Weights of a small transformer language model.
Training: a variant of Adam for these matrices, 6109 steps.
Each number is 200 + 30 x the weight over its row's rms, rounded and kept within 0 to 999. Layers, rows and columns count from 0. The size before them is the row's rms in percent of the matrix's.

# layer 2 attention key, 256x256, rms 0.0492, rows 0-213, columns 96-127
104,215,198,235,186,167,205,213,235,141,210,223,216,194,210,246,203,198,228,198,238,276,247,153,152,204,234,203,211,194,230,252,221
118,176,214,199,251,218,208,211,199,132,193,194,220,226,192,207,212,141,239,241,219,224,211,179,236,247,248,195,228,219,223,152,180
094,225,215,161,177,208,166,193,207,199,186,203,227,259,195,164,208,197,235,194,150,128,163,234,252,192,204,168,170,226,191,203,231
081,176,220,259,248,181,303,185,216,223,247,185,203,150,202,204,230,212,168,190,225,236,229,129,189,216,215,180,175,181,216,194,190
071,207,195,168,166,195,115,194,190,190,181,234,169,201,201,183,172,169,261,222,175,150,192,238,221,197,190,208,236,208,215,212,210
076,160,205,233,238,188,315,185,206,220,225,185,173,148,174,217,228,218,156,193,161,225,208,168,200,218,174,186,177,202,185,203,164
110,205,166,200,209,246,264,181,230,212,165,159,177,205,200,173,203,216,150,207,161,214,186,190,176,218,177,191,166,179,170,225,172
060,245,167,167,200,211,87,198,220,201,189,222,196,194,194,185,212,199,215,173,225,175,183,227,222,162,218,134,199,238,206,218,217
109,137,185,212,207,207,262,247,190,225,186,179,214,187,211,185,156,211,172,255,195,254,217,189,155,221,175,220,185,174,202,203,171
124,208,240,206,238,256,271,241,199,265,175,166,163,143,161,167,220,246,178,205,203,192,223,168,191,206,176,269,149,234,201,242,185
068,203,204,251,270,183,237,237,203,180,221,187,209,192,185,208,266,206,187,146,195,208,210,161,254,180,176,188,181,214,126,176,186
113,222,236,190,151,197,178,179,178,193,223,181,142,154,240,229,209,200,207,170,212,152,257,249,205,201,189,175,231,261,238,254,191
111,212,216,203,186,200,170,197,258,214,155,172,186,257,235,174,189,209,204,216,270,242,180,181,265,185,225,217,231,155,209,161,217
041,192,257,240,240,204,242,187,201,166,223,194,227,200,195,226,183,167,176,201,155,179,237,156,237,190,196,224,179,249,116,166,213
113,175,248,229,223,223,197,174,171,172,179,222,217,200,203,203,168,262,180,159,229,179,211,169,220,190,219,205,193,241,245,158,241
117,222,171,223,187,188,233,255,205,182,207,228,196,218,225,200,192,229,190,235,135,249,147,202,187,219,189,196,198,178,217,167,123
039,196,144,197,161,209,164,188,177,214,181,196,188,152,214,170,238,236,237,202,215,213,174,231,163,238,213,171,210,139,280,241,179
072,224,270,234,206,175,201,201,207,200,211,224,239,204,178,200,146,178,173,196,197,218,208,159,237,166,217,224,180,194,193,170,203
103,249,161,164,150,231,164,148,185,185,200,223,211,181,247,219,129,193,222,175,153,209,197,201,176,161,208,169,175,167,156,206,189
103,150,113,189,173,156,182,179,154,175,236,170,145,157,145,207,198,246,224,206,180,197,204,224,218,194,141,167,181,189,206,217,190
106,196,202,245,266,221,170,213,240,221,189,169,191,206,238,184,251,249,254,173,196,213,197,175,219,202,242,211,226,202,219,183,168
114,277,243,214,238,197,218,240,217,231,196,189,206,174,187,264,200,182,243,180,202,160,215,219,246,213,197,232,267,222,172,213,195
104,198,120,211,200,210,218,212,208,184,210,172,189,205,177,183,184,286,182,247,162,254,212,177,190,219,160,249,203,214,232,202,178
110,210,213,226,249,195,221,213,183,197,205,196,227,181,186,202,226,237,231,194,157,193,172,197,242,212,243,243,179,175,198,201,202
117,190,179,256,179,166,246,229,233,214,230,215,227,174,153,224,175,180,207,198,179,193,218,176,221,196,195,239,216,194,207,207,195
100,147,204,174,217,235,193,154,208,184,211,197,214,249,224,191,192,210,189,236,220,230,182,190,196,178,215,192,162,219,261,230,207
102,188,200,167,224,231,196,214,185,220,198,213,180,241,217,242,166,219,199,201,223,250,206,231,239,202,258,202,253,231,195,168,210
104,140,136,197,191,178,214,194,179,168,165,142,173,250,189,191,252,265,208,172,166,181,213,237,202,226,167,185,178,182,186,184,152
100,213,145,203,248,211,199,123,296,162,234,161,184,186,248,180,190,224,182,177,180,239,213,195,200,237,215,244,200,216,177,211,169
112,183,209,175,189,209,190,275,188,183,213,183,192,183,166,127,155,164,189,186,177,201,228,196,157,242,152,199,196,167,174,177,217
112,227,216,141,198,224,199,215,229,195,235,191,223,255,204,206,209,180,189,191,190,191,219,212,153,218,211,178,123,263,230,202,175
119,229,194,259,198,177,214,188,188,199,144,157,205,124,180,182,242,152,201,182,200,230,223,187,189,246,224,190,225,170,211,199,156
125,206,216,149,221,230,166,189,167,143,170,209,158,241,184,183,159,161,258,204,206,159,196,260,225,197,188,209,178,189,204,165,210
116,124,181,187,262,182,228,206,216,193,224,177,165,209,198,210,178,167,196,220,145,148,202,217,218,198,150,173,203,236,163,164,185
099,208,195,197,227,223,244,188,245,252,193,141,211,200,215,233,219,254,174,149,155,168,184,190,236,237,194,162,175,211,151,209,187
115,209,186,211,163,230,163,231,194,207,208,224,118,173,160,181,235,176,230,192,220,201,252,192,171,170,160,247,155,193,216,190,198
109,239,192,195,138,205,207,157,213,237,209,164,223,218,243,203,190,236,177,198,139,157,120,219,207,236,234,169,203,195,158,228,220
110,237,215,176,188,240,170,247,195,216,187,157,186,215,161,219,153,175,218,183,143,164,176,243,227,193,200,193,195,225,174,212,206
060,166,206,255,238,176,305,204,189,191,211,182,196,184,189,206,217,199,172,184,194,231,188,147,187,201,188,218,189,171,162,202,198
092,210,202,204,250,211,295,176,204,212,177,167,176,202,193,196,194,220,138,187,185,226,199,163,177,198,180,197,176,179,136,217,189
066,213,266,245,271,223,299,235,199,215,189,197,174,178,215,202,205,237,149,179,197,207,215,120,188,210,199,233,160,244,198,206,199
062,202,266,232,281,189,315,210,219,182,211,194,215,209,220,205,192,210,151,178,142,187,193,121,231,237,190,210,167,215,134,158,229
128,130,153,145,150,199,153,230,190,198,235,190,165,211,140,162,189,199,257,215,265,177,160,236,201,145,230,214,240,144,180,206,213
102,179,146,190,203,218,172,179,259,203,206,180,180,191,104,186,281,164,211,192,219,239,166,222,262,219,214,172,239,241,193,199,176
104,234,257,235,215,247,180,255,260,253,177,220,246,208,235,223,200,200,183,225,180,194,116,156,157,182,205,201,210,224,181,181,290
152,182,173,151,172,197,97,222,185,173,172,225,225,245,209,255,237,230,263,213,195,220,194,271,209,167,230,173,239,223,237,160,173
108,261,220,161,255,184,187,170,260,192,238,204,227,145,219,245,205,220,228,182,147,157,172,186,222,213,201,238,142,215,153,242,176
112,194,212,237,196,226,189,248,148,208,159,204,218,199,192,223,141,195,168,189,223,175,193,207,219,214,202,196,187,186,208,160,176
232,191,219,286,227,206,290,219,191,225,235,179,182,169,207,212,199,201,135,179,190,183,188,122,209,250,213,173,188,198,192,201,198
099,229,209,104,184,212,140,201,230,190,195,193,224,239,152,171,192,146,229,217,160,153,172,238,215,168,187,213,173,199,178,200,206
101,215,205,284,209,192,260,205,152,193,142,235,220,220,266,244,203,237,194,247,242,169,168,194,197,210,266,206,234,216,220,202,133
114,188,201,169,223,208,181,218,189,211,199,187,199,185,248,189,151,181,186,178,204,160,181,155,174,186,224,189,209,164,199,153,178
117,136,193,187,185,181,190,181,189,215,234,225,207,279,212,186,245,207,211,223,177,229,210,208,229,252,209,203,191,220,178,170,155
122,195,142,165,190,179,179,207,222,224,200,149,136,237,172,177,151,170,216,178,221,180,200,220,159,223,257,251,212,215,227,230,157
105,212,241,206,195,263,178,189,216,232,184,208,248,191,174,165,243,227,195,164,167,169,190,171,215,194,213,173,146,239,174,212,212
112,200,227,243,175,202,155,174,151,224,153,232,172,175,189,194,157,220,163,220,188,228,226,218,153,170,207,174,223,188,215,226,138
115,207,174,207,218,226,214,133,257,223,274,152,161,139,107,129,239,193,193,185,179,147,216,188,173,174,178,189,120,219,203,256,227
113,141,210,233,182,218,138,136,192,179,253,209,224,225,197,157,181,173,197,180,168,209,220,178,197,235,180,268,198,157,195,193,201
114,193,205,233,170,187,191,169,236,223,208,184,242,174,179,173,172,177,169,295,179,199,166,221,205,173,214,226,161,189,195,174,197
095,235,234,191,200,238,156,225,184,239,231,219,207,228,209,187,156,204,197,175,173,206,175,196,224,146,208,195,169,238,207,188,226
099,119,152,197,183,212,249,231,214,175,188,226,194,195,186,201,267,212,186,217,247,234,189,210,232,228,232,185,164,175,213,158,195
101,232,230,181,250,216,206,216,213,217,174,199,225,247,164,170,210,204,203,199,214,226,194,195,248,185,255,191,187,243,201,179,142
103,213,241,200,209,202,222,222,198,188,153,229,210,161,220,228,173,184,216,190,200,157,152,178,225,204,239,209,218,168,235,174,183
117,211,173,188,188,223,197,129,205,185,215,180,194,151,236,160,195,210,173,159,201,184,201,224,250,159,167,213,170,188,178,228,203
117,189,202,106,162,194,108,176,193,173,214,201,219,221,171,185,185,188,273,208,203,219,200,266,185,137,215,203,215,189,168,192,199
085,193,182,114,152,195,96,186,208,183,220,203,201,220,188,172,200,196,295,206,190,224,201,287,188,149,189,197,207,207,185,185,214
069,199,245,267,249,203,307,222,191,235,202,211,194,186,236,232,189,195,121,215,190,173,228,115,225,262,209,199,213,176,222,188,187
101,243,204,248,318,186,249,193,198,186,255,192,233,218,199,197,203,185,183,206,216,215,209,108,184,197,167,191,202,178,181,235,161
110,155,234,212,244,166,219,203,151,200,190,250,231,154,180,182,216,205,126,212,175,194,222,167,232,210,161,238,163,191,195,170,175
066,199,176,151,154,192,96,212,205,182,187,191,195,258,154,189,216,185,292,158,205,232,190,264,159,156,203,188,193,193,199,192,206
117,220,201,226,198,185,222,160,177,242,201,223,234,218,217,207,163,181,164,178,145,229,120,183,188,191,168,158,214,212,190,232,180
063,226,265,265,241,216,336,227,186,213,213,202,199,177,216,233,193,209,126,207,186,185,238,133,202,228,209,172,193,182,211,198,190
090,246,282,240,231,236,263,239,176,221,252,211,253,193,243,247,207,204,166,219,177,191,247,155,219,232,197,181,168,210,183,174,192
113,203,208,181,202,203,201,220,202,183,289,232,172,188,176,207,178,212,198,208,182,190,247,201,202,174,198,180,150,195,193,229,173
105,176,206,248,190,163,205,211,208,165,181,222,194,155,203,210,185,218,182,201,230,235,200,218,122,193,227,192,165,190,165,173,171
113,269,186,207,200,222,189,175,239,191,208,158,223,159,212,153,203,167,219,237,163,182,197,240,148,207,244,218,212,173,224,208,245
078,196,205,192,211,222,225,216,188,217,204,225,113,223,159,188,200,230,192,187,177,169,263,234,238,254,258,237,171,181,181,171,230
134,196,233,286,268,195,266,208,210,227,239,185,200,170,250,231,206,233,116,212,197,169,200,151,211,259,185,200,195,223,184,165,210
109,157,173,208,169,183,206,179,189,221,233,190,191,247,208,194,212,182,203,204,161,207,206,193,179,195,220,188,175,239,176,206,254
106,203,191,200,170,199,212,155,155,222,251,194,205,190,211,191,198,193,198,199,219,285,193,210,177,168,193,256,216,238,215,183,177
032,185,187,257,205,193,169,189,157,251,188,204,178,190,213,200,184,203,189,200,222,200,215,222,216,240,207,215,219,188,213,191,193
111,216,118,178,195,234,228,187,206,156,120,246,188,171,173,160,220,180,201,159,207,194,209,164,211,196,232,194,138,170,199,179,186
105,187,191,210,170,172,241,200,144,209,175,184,169,190,208,185,201,200,188,260,233,216,154,172,187,186,176,206,184,186,238,198,232
048,203,199,112,159,205,115,203,207,154,205,223,204,209,165,197,199,195,261,215,209,206,195,261,180,143,206,207,204,182,197,210,214
108,275,253,168,211,208,174,193,197,163,259,210,175,140,203,147,233,146,216,169,185,227,214,216,191,160,228,201,185,161,171,231,187
085,233,217,112,162,213,82,223,244,169,203,214,238,235,215,240,192,197,258,236,241,223,221,253,172,135,211,174,225,185,198,212,194
108,192,165,184,166,152,190,209,235,182,182,177,237,249,215,235,252,208,204,211,207,197,183,199,155,237,188,211,186,185,286,156,199
111,195,211,169,150,168,228,226,222,179,214,234,183,195,173,164,167,230,196,191,217,178,189,237,192,177,225,227,178,213,203,203,234
108,198,183,192,200,239,218,181,309,141,207,234,213,170,215,250,179,196,201,190,174,170,194,224,233,196,246,245,214,167,173,206,200
110,234,168,239,173,170,223,145,209,198,223,163,213,284,135,198,118,171,186,240,176,207,189,225,211,221,139,229,168,201,249,247,212
106,238,190,168,204,192,221,226,216,201,243,181,140,239,223,183,184,145,223,220,184,169,158,195,198,180,211,195,169,149,254,201,213
111,185,184,164,233,187,216,237,189,181,198,212,188,175,128,200,201,218,213,230,156,192,190,204,210,217,191,240,251,161,193,94,216
114,203,205,267,182,195,181,156,225,192,184,224,201,210,203,185,169,142,209,227,186,239,232,257,174,233,209,192,214,198,186,161,189
107,185,193,207,205,187,162,221,212,169,254,173,245,205,197,219,155,195,233,265,192,189,198,201,150,221,189,129,211,188,223,189,214
105,262,204,207,197,219,224,188,171,172,196,270,196,189,242,239,187,220,201,183,210,200,261,186,186,195,209,251,176,220,171,160,151
108,175,145,201,171,194,209,224,209,227,181,208,129,162,155,167,258,267,195,197,235,208,189,205,255,194,196,187,243,181,219,192,245
091,215,191,259,290,197,251,198,189,161,157,181,204,176,187,178,210,186,164,212,213,157,213,131,233,203,172,255,209,218,193,248,189
073,232,191,227,260,185,206,151,182,155,197,204,231,192,134,177,209,204,175,205,212,209,203,169,194,147,172,246,203,201,175,254,188
092,191,183,165,152,223,175,239,186,227,188,147,156,218,241,177,156,169,250,184,209,189,218,230,204,243,201,187,217,199,224,154,229
064,145,240,206,240,167,261,194,204,248,127,180,145,151,209,217,154,181,133,224,197,169,246,160,234,261,213,192,196,165,190,213,173
059,179,218,239,227,212,314,229,195,212,194,206,192,198,231,207,171,196,136,206,218,181,222,135,205,247,215,181,214,195,232,181,193
095,157,162,209,192,154,196,194,255,188,216,214,191,209,233,199,200,209,207,200,232,204,152,203,191,178,169,195,237,187,234,221,200
066,187,228,254,250,204,326,230,194,227,215,203,219,194,197,232,198,208,143,212,187,193,205,126,215,257,204,184,210,216,209,178,202
110,206,216,185,180,260,162,204,250,156,191,173,223,185,170,210,261,187,230,173,200,171,199,208,178,189,208,225,152,192,163,198,219
070,154,219,208,261,195,247,199,244,169,173,157,208,216,169,211,159,165,217,179,204,143,238,157,194,260,183,186,189,200,185,234,194
086,218,226,186,145,210,156,166,208,215,229,206,230,199,256,186,123,199,186,202,204,202,251,223,203,163,168,215,198,215,176,218,199
108,231,229,210,284,180,216,241,128,163,205,228,185,146,227,179,226,184,193,159,182,176,211,137,223,185,190,253,179,178,198,142,178
095,238,202,208,233,193,214,162,203,238,249,208,237,179,215,187,260,240,178,211,265,214,253,184,219,207,177,178,233,257,199,199,167
107,245,157,152,161,197,123,234,188,193,255,141,169,200,229,213,219,187,227,201,200,259,157,212,167,172,217,187,250,227,178,155,198
035,223,236,164,187,216,245,228,206,198,203,164,205,178,146,219,188,195,199,225,173,185,211,187,188,172,197,171,178,220,216,244,212
107,188,181,237,178,181,209,120,211,168,191,219,162,220,193,161,156,198,182,166,208,183,253,235,133,226,201,223,207,260,233,222,174
109,218,217,217,157,241,224,233,173,196,232,212,182,187,174,218,247,193,229,189,178,202,171,210,176,187,244,178,195,252,241,213,211
177,182,239,284,253,202,279,204,180,241,215,180,189,179,231,218,185,194,110,207,190,185,222,136,210,258,193,189,202,197,223,217,179
106,164,188,186,146,205,169,174,230,180,196,217,153,214,272,191,183,148,210,204,211,237,205,188,155,183,194,214,172,212,286,214,174
106,180,261,191,145,187,221,225,195,198,202,254,261,195,192,199,150,224,208,222,269,208,182,174,166,144,115,174,175,158,194,178,228
119,192,192,97,187,201,75,199,198,190,196,189,202,232,182,199,188,196,250,188,179,228,199,272,186,131,207,189,194,187,165,202,186
112,175,197,211,239,208,187,146,213,199,193,197,223,186,214,225,210,233,225,205,176,208,147,161,197,209,229,175,193,253,182,231,171
081,222,193,253,207,225,252,191,223,205,221,207,234,214,231,215,175,177,171,220,223,174,156,194,189,231,233,209,186,192,253,256,188
100,205,260,241,185,221,193,239,220,196,180,148,192,229,197,188,138,140,199,202,213,195,165,161,180,235,219,152,175,209,187,200,198
107,210,150,202,166,232,240,226,201,184,171,213,207,214,248,248,221,135,199,156,219,202,134,166,197,214,197,223,214,194,169,204,237
113,151,213,202,249,173,192,254,201,161,216,201,198,197,229,199,219,183,225,241,176,239,205,248,179,228,242,227,164,184,183,198,182
101,227,182,188,122,164,157,233,252,225,240,185,226,195,194,220,167,168,242,207,200,201,228,225,147,230,172,149,253,145,264,183,188
101,217,209,230,200,193,200,213,160,157,255,161,226,209,189,235,157,157,209,168,200,188,209,188,201,201,211,229,214,211,173,200,217
111,156,190,154,215,204,213,266,196,206,135,182,179,187,171,191,236,244,163,186,229,202,180,188,210,187,188,232,144,216,183,181,191
108,165,267,188,204,191,154,204,207,172,216,202,226,195,209,166,178,158,207,209,175,174,198,228,169,201,262,226,222,167,232,200,236
106,177,159,175,198,206,136,231,215,176,301,181,172,261,224,164,229,210,197,205,155,242,165,195,192,159,242,237,216,210,177,132,227
110,223,200,193,235,249,247,212,211,205,177,219,202,242,171,188,176,202,228,183,132,233,194,183,262,188,216,163,144,202,156,235,208
103,195,254,219,216,186,246,229,255,227,210,187,126,213,206,232,189,186,226,173,159,214,233,204,193,227,201,146,222,170,202,221,216
109,197,212,189,249,217,269,167,213,208,211,228,203,222,214,185,213,231,156,179,190,229,250,161,186,205,173,201,187,184,242,166,152
087,219,227,240,256,215,299,209,208,208,198,193,203,151,223,204,179,188,141,173,181,194,190,138,200,257,223,173,208,211,214,167,198
109,225,228,193,241,167,208,226,141,177,208,173,224,206,203,224,267,184,205,199,249,208,137,178,166,158,218,224,189,180,229,213,203
092,211,213,231,188,174,239,143,179,250,199,239,239,137,162,162,203,278,117,198,204,224,203,184,250,216,262,172,176,221,211,198,182
101,220,202,192,286,241,247,154,198,165,229,200,220,198,221,193,228,175,164,236,206,180,149,170,256,178,283,214,230,209,276,208,182
100,221,177,185,239,198,180,245,204,193,198,185,228,228,226,188,152,159,244,221,232,169,202,235,180,188,192,246,249,175,160,180,251
070,201,217,290,229,208,300,199,204,198,210,176,220,150,189,204,191,195,139,192,189,197,176,141,227,256,224,181,182,206,210,201,209
069,232,213,292,242,207,285,199,213,229,223,178,188,143,201,189,214,179,132,185,188,184,184,114,216,238,218,183,165,191,198,207,218
110,168,216,210,147,209,182,229,275,252,226,228,198,219,195,223,191,265,215,187,196,201,195,206,233,207,178,228,238,205,136,214,152
106,207,166,205,216,160,206,209,239,172,157,110,226,184,219,190,211,249,193,156,224,208,192,192,187,158,231,180,179,192,229,176,222
081,195,239,258,209,179,264,229,198,238,251,235,194,169,206,163,195,241,171,207,208,185,213,152,211,254,216,199,200,205,131,196,187
109,218,156,234,167,176,180,174,206,192,222,218,214,184,228,166,224,220,187,201,147,188,160,251,206,175,256,182,200,161,226,198,218
114,184,161,191,169,220,165,182,181,194,123,155,236,246,171,226,199,213,224,211,240,228,200,216,221,165,155,221,182,197,226,193,184
045,188,188,169,168,209,179,199,211,213,157,215,207,232,188,224,199,284,206,188,179,214,236,261,181,196,169,204,255,233,233,191,174
105,212,177,173,211,195,207,232,174,166,200,204,201,216,242,120,185,224,219,237,208,227,210,177,215,239,210,188,216,188,244,216,210
070,211,181,216,275,211,209,186,178,187,197,158,184,230,204,187,172,225,205,206,184,172,189,198,184,225,252,238,253,152,223,169,192
102,167,143,184,197,212,175,138,178,135,181,192,221,219,177,206,125,128,229,207,154,241,176,191,214,145,202,191,223,249,280,201,168
176,175,179,109,159,187,84,201,198,183,210,199,208,241,188,211,200,170,274,216,192,218,196,279,195,147,174,226,199,182,172,197,209
111,176,165,182,192,210,234,169,224,139,241,230,201,173,158,196,208,186,178,209,249,215,216,222,243,184,200,177,220,225,219,283,163
108,201,241,256,173,208,203,166,246,194,243,255,139,150,190,240,140,229,195,223,191,152,165,198,207,186,165,175,233,217,189,167,215
107,137,255,187,131,173,172,213,221,205,187,194,239,214,197,185,158,199,245,159,194,143,200,189,187,207,205,172,204,234,205,241,217
104,155,204,195,145,196,231,171,207,170,124,242,192,213,184,184,172,164,200,240,221,237,214,217,210,256,177,164,252,230,253,224,131
119,190,152,190,186,179,223,177,153,199,255,216,249,168,243,162,209,185,202,189,165,205,224,225,231,235,192,214,192,256,188,161,179
098,205,194,225,197,223,236,170,193,220,223,216,211,209,172,231,247,232,188,190,173,189,207,207,204,188,192,229,201,167,166,165,233
107,166,204,280,220,160,194,253,183,131,209,194,250,175,231,157,212,178,214,182,185,202,162,161,203,222,203,194,155,230,234,188,214
108,227,232,157,218,230,131,193,167,235,206,185,192,243,253,166,251,200,205,161,184,216,214,273,188,220,236,243,141,115,159,199,241
106,177,168,220,160,178,157,262,230,173,193,241,245,171,265,169,219,234,219,188,231,188,175,230,207,218,182,164,210,193,189,189,192
115,209,195,205,243,203,171,231,178,214,212,206,221,205,194,176,223,202,210,259,202,192,155,209,165,148,240,201,230,149,206,197,235
099,224,210,169,269,204,193,147,146,225,151,129,222,224,214,262,175,243,204,155,179,194,176,243,242,165,187,227,195,155,157,149,170
106,266,220,224,229,195,173,164,188,209,177,166,221,91,201,210,228,219,168,137,184,228,175,234,216,189,168,258,197,191,215,255,173
104,182,186,179,194,205,137,228,221,189,227,199,238,222,229,172,152,153,188,177,170,214,190,232,186,232,211,163,113,215,191,242,179
105,199,248,209,253,202,228,178,187,235,210,155,215,188,228,198,203,251,218,165,127,193,192,220,223,182,156,233,243,160,190,221,196
136,156,189,201,134,162,111,228,166,164,222,242,221,249,212,209,179,233,284,202,267,220,192,241,174,193,155,226,196,182,204,206,188
084,211,218,205,229,173,224,202,198,218,242,264,233,191,197,175,173,273,197,176,251,208,231,194,222,249,158,200,152,212,240,181,141
079,236,234,233,254,229,281,166,214,186,190,191,193,180,193,192,220,191,141,178,172,201,192,147,222,243,190,203,192,229,232,202,192
085,192,187,162,139,200,149,174,203,247,195,232,203,218,190,233,254,230,207,183,205,233,232,272,230,197,223,224,190,234,190,220,186
077,201,174,243,218,238,253,188,202,198,242,205,210,161,194,190,211,196,168,171,151,191,216,183,217,222,230,190,172,232,195,198,240
071,210,218,275,252,234,285,174,180,206,232,206,212,144,199,194,179,149,150,183,135,181,190,131,217,235,227,177,196,178,219,172,227
116,269,191,194,157,188,163,208,234,229,194,170,188,191,174,204,266,183,211,144,208,218,253,195,166,227,203,204,138,154,194,204,232
118,194,195,194,132,208,218,132,198,195,237,210,198,232,176,247,234,228,212,230,226,203,200,205,228,225,230,212,249,191,188,190,198
071,172,180,91,176,195,125,198,195,173,169,204,198,249,212,202,188,226,250,201,225,229,194,287,198,168,191,211,231,234,211,208,171
082,222,209,251,211,208,228,212,171,199,235,189,191,181,165,174,210,126,166,194,175,168,219,143,210,238,168,207,118,155,199,218,234
115,129,192,159,175,181,183,197,198,203,212,173,166,220,219,129,173,227,214,217,213,199,174,233,181,267,243,228,239,176,234,187,231
104,251,189,200,153,204,130,188,235,169,153,145,179,226,204,155,239,186,212,173,217,190,219,192,173,164,139,204,147,196,220,206,242
089,181,172,168,243,191,233,231,206,133,186,126,198,241,173,192,183,158,220,217,230,209,191,207,192,171,251,250,244,188,242,195,198
140,193,204,237,236,196,264,204,206,216,223,215,171,205,201,196,218,205,154,192,196,175,226,126,214,289,169,205,193,199,165,187,198
111,165,168,212,151,207,215,193,211,205,234,229,151,229,218,178,173,233,199,229,231,171,233,209,227,155,169,159,180,169,200,261,208
116,195,146,240,231,214,220,196,195,233,227,152,183,147,224,208,210,204,172,179,188,159,178,147,206,219,223,246,180,213,230,226,217
106,188,217,234,205,200,219,183,206,218,161,228,198,115,152,180,172,278,192,210,166,203,201,165,192,144,214,150,261,222,217,169,223
043,215,205,252,207,225,276,180,201,238,138,186,194,184,208,214,201,290,165,168,192,203,223,193,160,227,231,193,241,251,240,190,192
111,204,155,175,194,224,205,228,223,183,181,183,176,199,267,150,178,216,192,213,160,241,183,226,191,214,181,177,210,213,174,213,194
117,181,226,226,257,171,198,191,174,161,213,158,153,240,231,201,148,211,183,207,215,192,200,219,214,164,186,188,216,233,171,194,221
102,197,238,213,217,200,230,192,238,197,176,175,207,186,213,242,191,264,180,158,214,242,191,174,167,219,217,210,159,240,173,167,161
105,173,225,175,255,194,197,158,204,238,211,150,233,171,250,203,229,201,173,174,208,233,209,203,213,203,247,246,171,176,181,135,166
107,190,231,210,189,231,127,175,189,237,227,219,199,166,230,128,231,155,179,209,161,191,193,196,176,210,232,202,184,191,222,217,228
104,213,239,180,162,171,179,187,272,160,246,275,229,184,201,160,194,195,187,205,196,240,232,224,235,206,166,266,167,207,193,188,203
105,234,182,187,229,191,203,151,173,207,154,152,216,159,184,156,183,213,193,210,194,177,183,219,188,199,262,205,210,176,204,218,202
116,183,229,166,139,227,222,193,199,203,165,242,149,197,191,208,152,214,192,243,197,228,143,215,178,255,196,193,243,224,236,139,198
105,168,237,183,170,197,189,183,175,242,241,226,196,208,181,214,238,225,199,178,161,217,229,200,230,199,213,216,192,137,173,207,170
104,213,195,246,144,204,156,241,204,213,272,168,160,218,163,135,195,218,213,183,199,187,218,222,183,192,170,184,163,255,164,227,250
114,151,239,203,185,214,239,190,188,217,231,237,271,237,139,192,217,254,183,188,157,188,186,206,217,197,231,231,182,158,210,147,195
112,217,170,198,226,226,186,243,223,173,222,178,264,177,231,170,223,133,224,174,225,177,185,165,193,164,200,218,169,189,208,246,155
106,155,190,189,194,174,226,199,162,231,213,215,181,237,171,202,191,256,171,192,213,216,232,231,261,176,172,234,215,199,198,195,204
111,201,220,193,188,193,190,213,199,228,213,188,242,181,201,214,151,185,235,234,211,209,184,211,227,183,188,191,218,201,213,134,184
083,251,215,178,232,203,191,186,210,153,189,182,204,231,211,215,242,207,207,150,155,204,208,215,200,194,220,150,148,225,243,192,198
091,255,203,181,182,234,201,216,227,219,264,206,215,182,167,255,223,226,163,240,205,199,233,175,193,218,195,186,186,185,277,184,206
086,195,230,211,263,238,217,253,255,146,211,159,197,193,220,184,169,137,238,147,204,214,172,201,213,279,193,281,210,185,202,229,240
093,235,148,159,160,185,191,155,237,217,235,245,221,136,179,235,225,248,176,187,243,199,231,171,192,205,214,162,184,212,192,162,142
088,144,179,211,209,159,237,162,218,175,195,195,205,227,198,217,193,199,196,120,155,237,180,171,201,241,218,202,197,143,212,173,143
102,205,193,205,235,196,186,160,206,147,211,183,246,202,221,194,206,161,231,192,200,231,241,223,180,134,249,214,193,212,208,192,140
089,174,187,188,175,204,201,236,199,234,219,214,173,198,204,260,213,216,195,212,167,168,157,187,241,242,171,211,216,236,200,177,206
107,224,228,208,189,154,187,147,146,232,222,219,189,173,166,201,205,229,182,165,130,243,182,210,187,214,233,172,198,137,132,180,212
057,225,241,261,244,176,248,198,259,197,203,195,217,201,224,212,172,178,146,166,192,236,190,178,187,221,235,200,205,193,172,185,183
077,173,187,181,161,209,146,197,176,150,194,198,220,156,181,182,216,190,267,217,205,204,249,215,174,127,171,183,189,177,240,210,173
063,225,204,222,240,213,284,201,207,217,219,176,193,212,206,209,185,176,139,181,216,216,183,165,218,221,222,162,174,189,146,226,215
119,169,196,176,211,210,171,237,237,172,200,176,206,191,193,191,183,165,235,211,205,193,206,196,224,223,129,189,237,221,151,254,262
109,179,191,180,216,175,160,204,164,180,194,207,179,185,194,184,212,200,256,232,194,229,235,214,185,181,201,162,200,197,205,200,170
062,170,179,169,156,195,121,162,213,183,173,240,160,178,178,191,185,252,231,220,189,179,225,225,202,205,167,197,228,213,274,189,206
097,199,188,185,177,201,132,177,161,179,234,249,189,195,211,206,172,234,231,233,197,230,231,257,146,99,183,215,218,195,237,157,145
083,182,204,115,145,188,65,210,208,188,178,231,199,213,197,175,205,203,264,186,184,173,212,249,188,156,179,210,231,220,218,184,215
075,209,200,231,215,210,285,252,197,205,197,160,213,220,210,210,207,158,196,200,206,203,171,169,200,182,211,180,167,174,112,250,206
149,214,199,308,230,209,331,257,190,213,213,175,208,161,195,229,209,218,173,209,201,182,193,133,229,300,185,220,160,219,209,232,209
078,208,207,196,241,191,247,132,225,206,233,195,240,213,174,249,221,225,171,216,239,233,239,193,194,193,261,224,163,171,170,204,178
095,188,226,238,180,175,216,212,246,201,233,213,165,164,188,258,201,241,215,210,169,204,222,184,210,229,187,166,180,222,269,160,198
083,229,201,200,225,237,201,204,148,221,152,213,196,204,221,157,198,189,204,179,200,189,191,224,218,239,186,225,190,216,164,240,204
088,225,169,214,198,203,191,186,163,184,202,199,179,205,184,186,201,184,191,213,179,193,221,207,273,224,165,169,230,216,175,204,200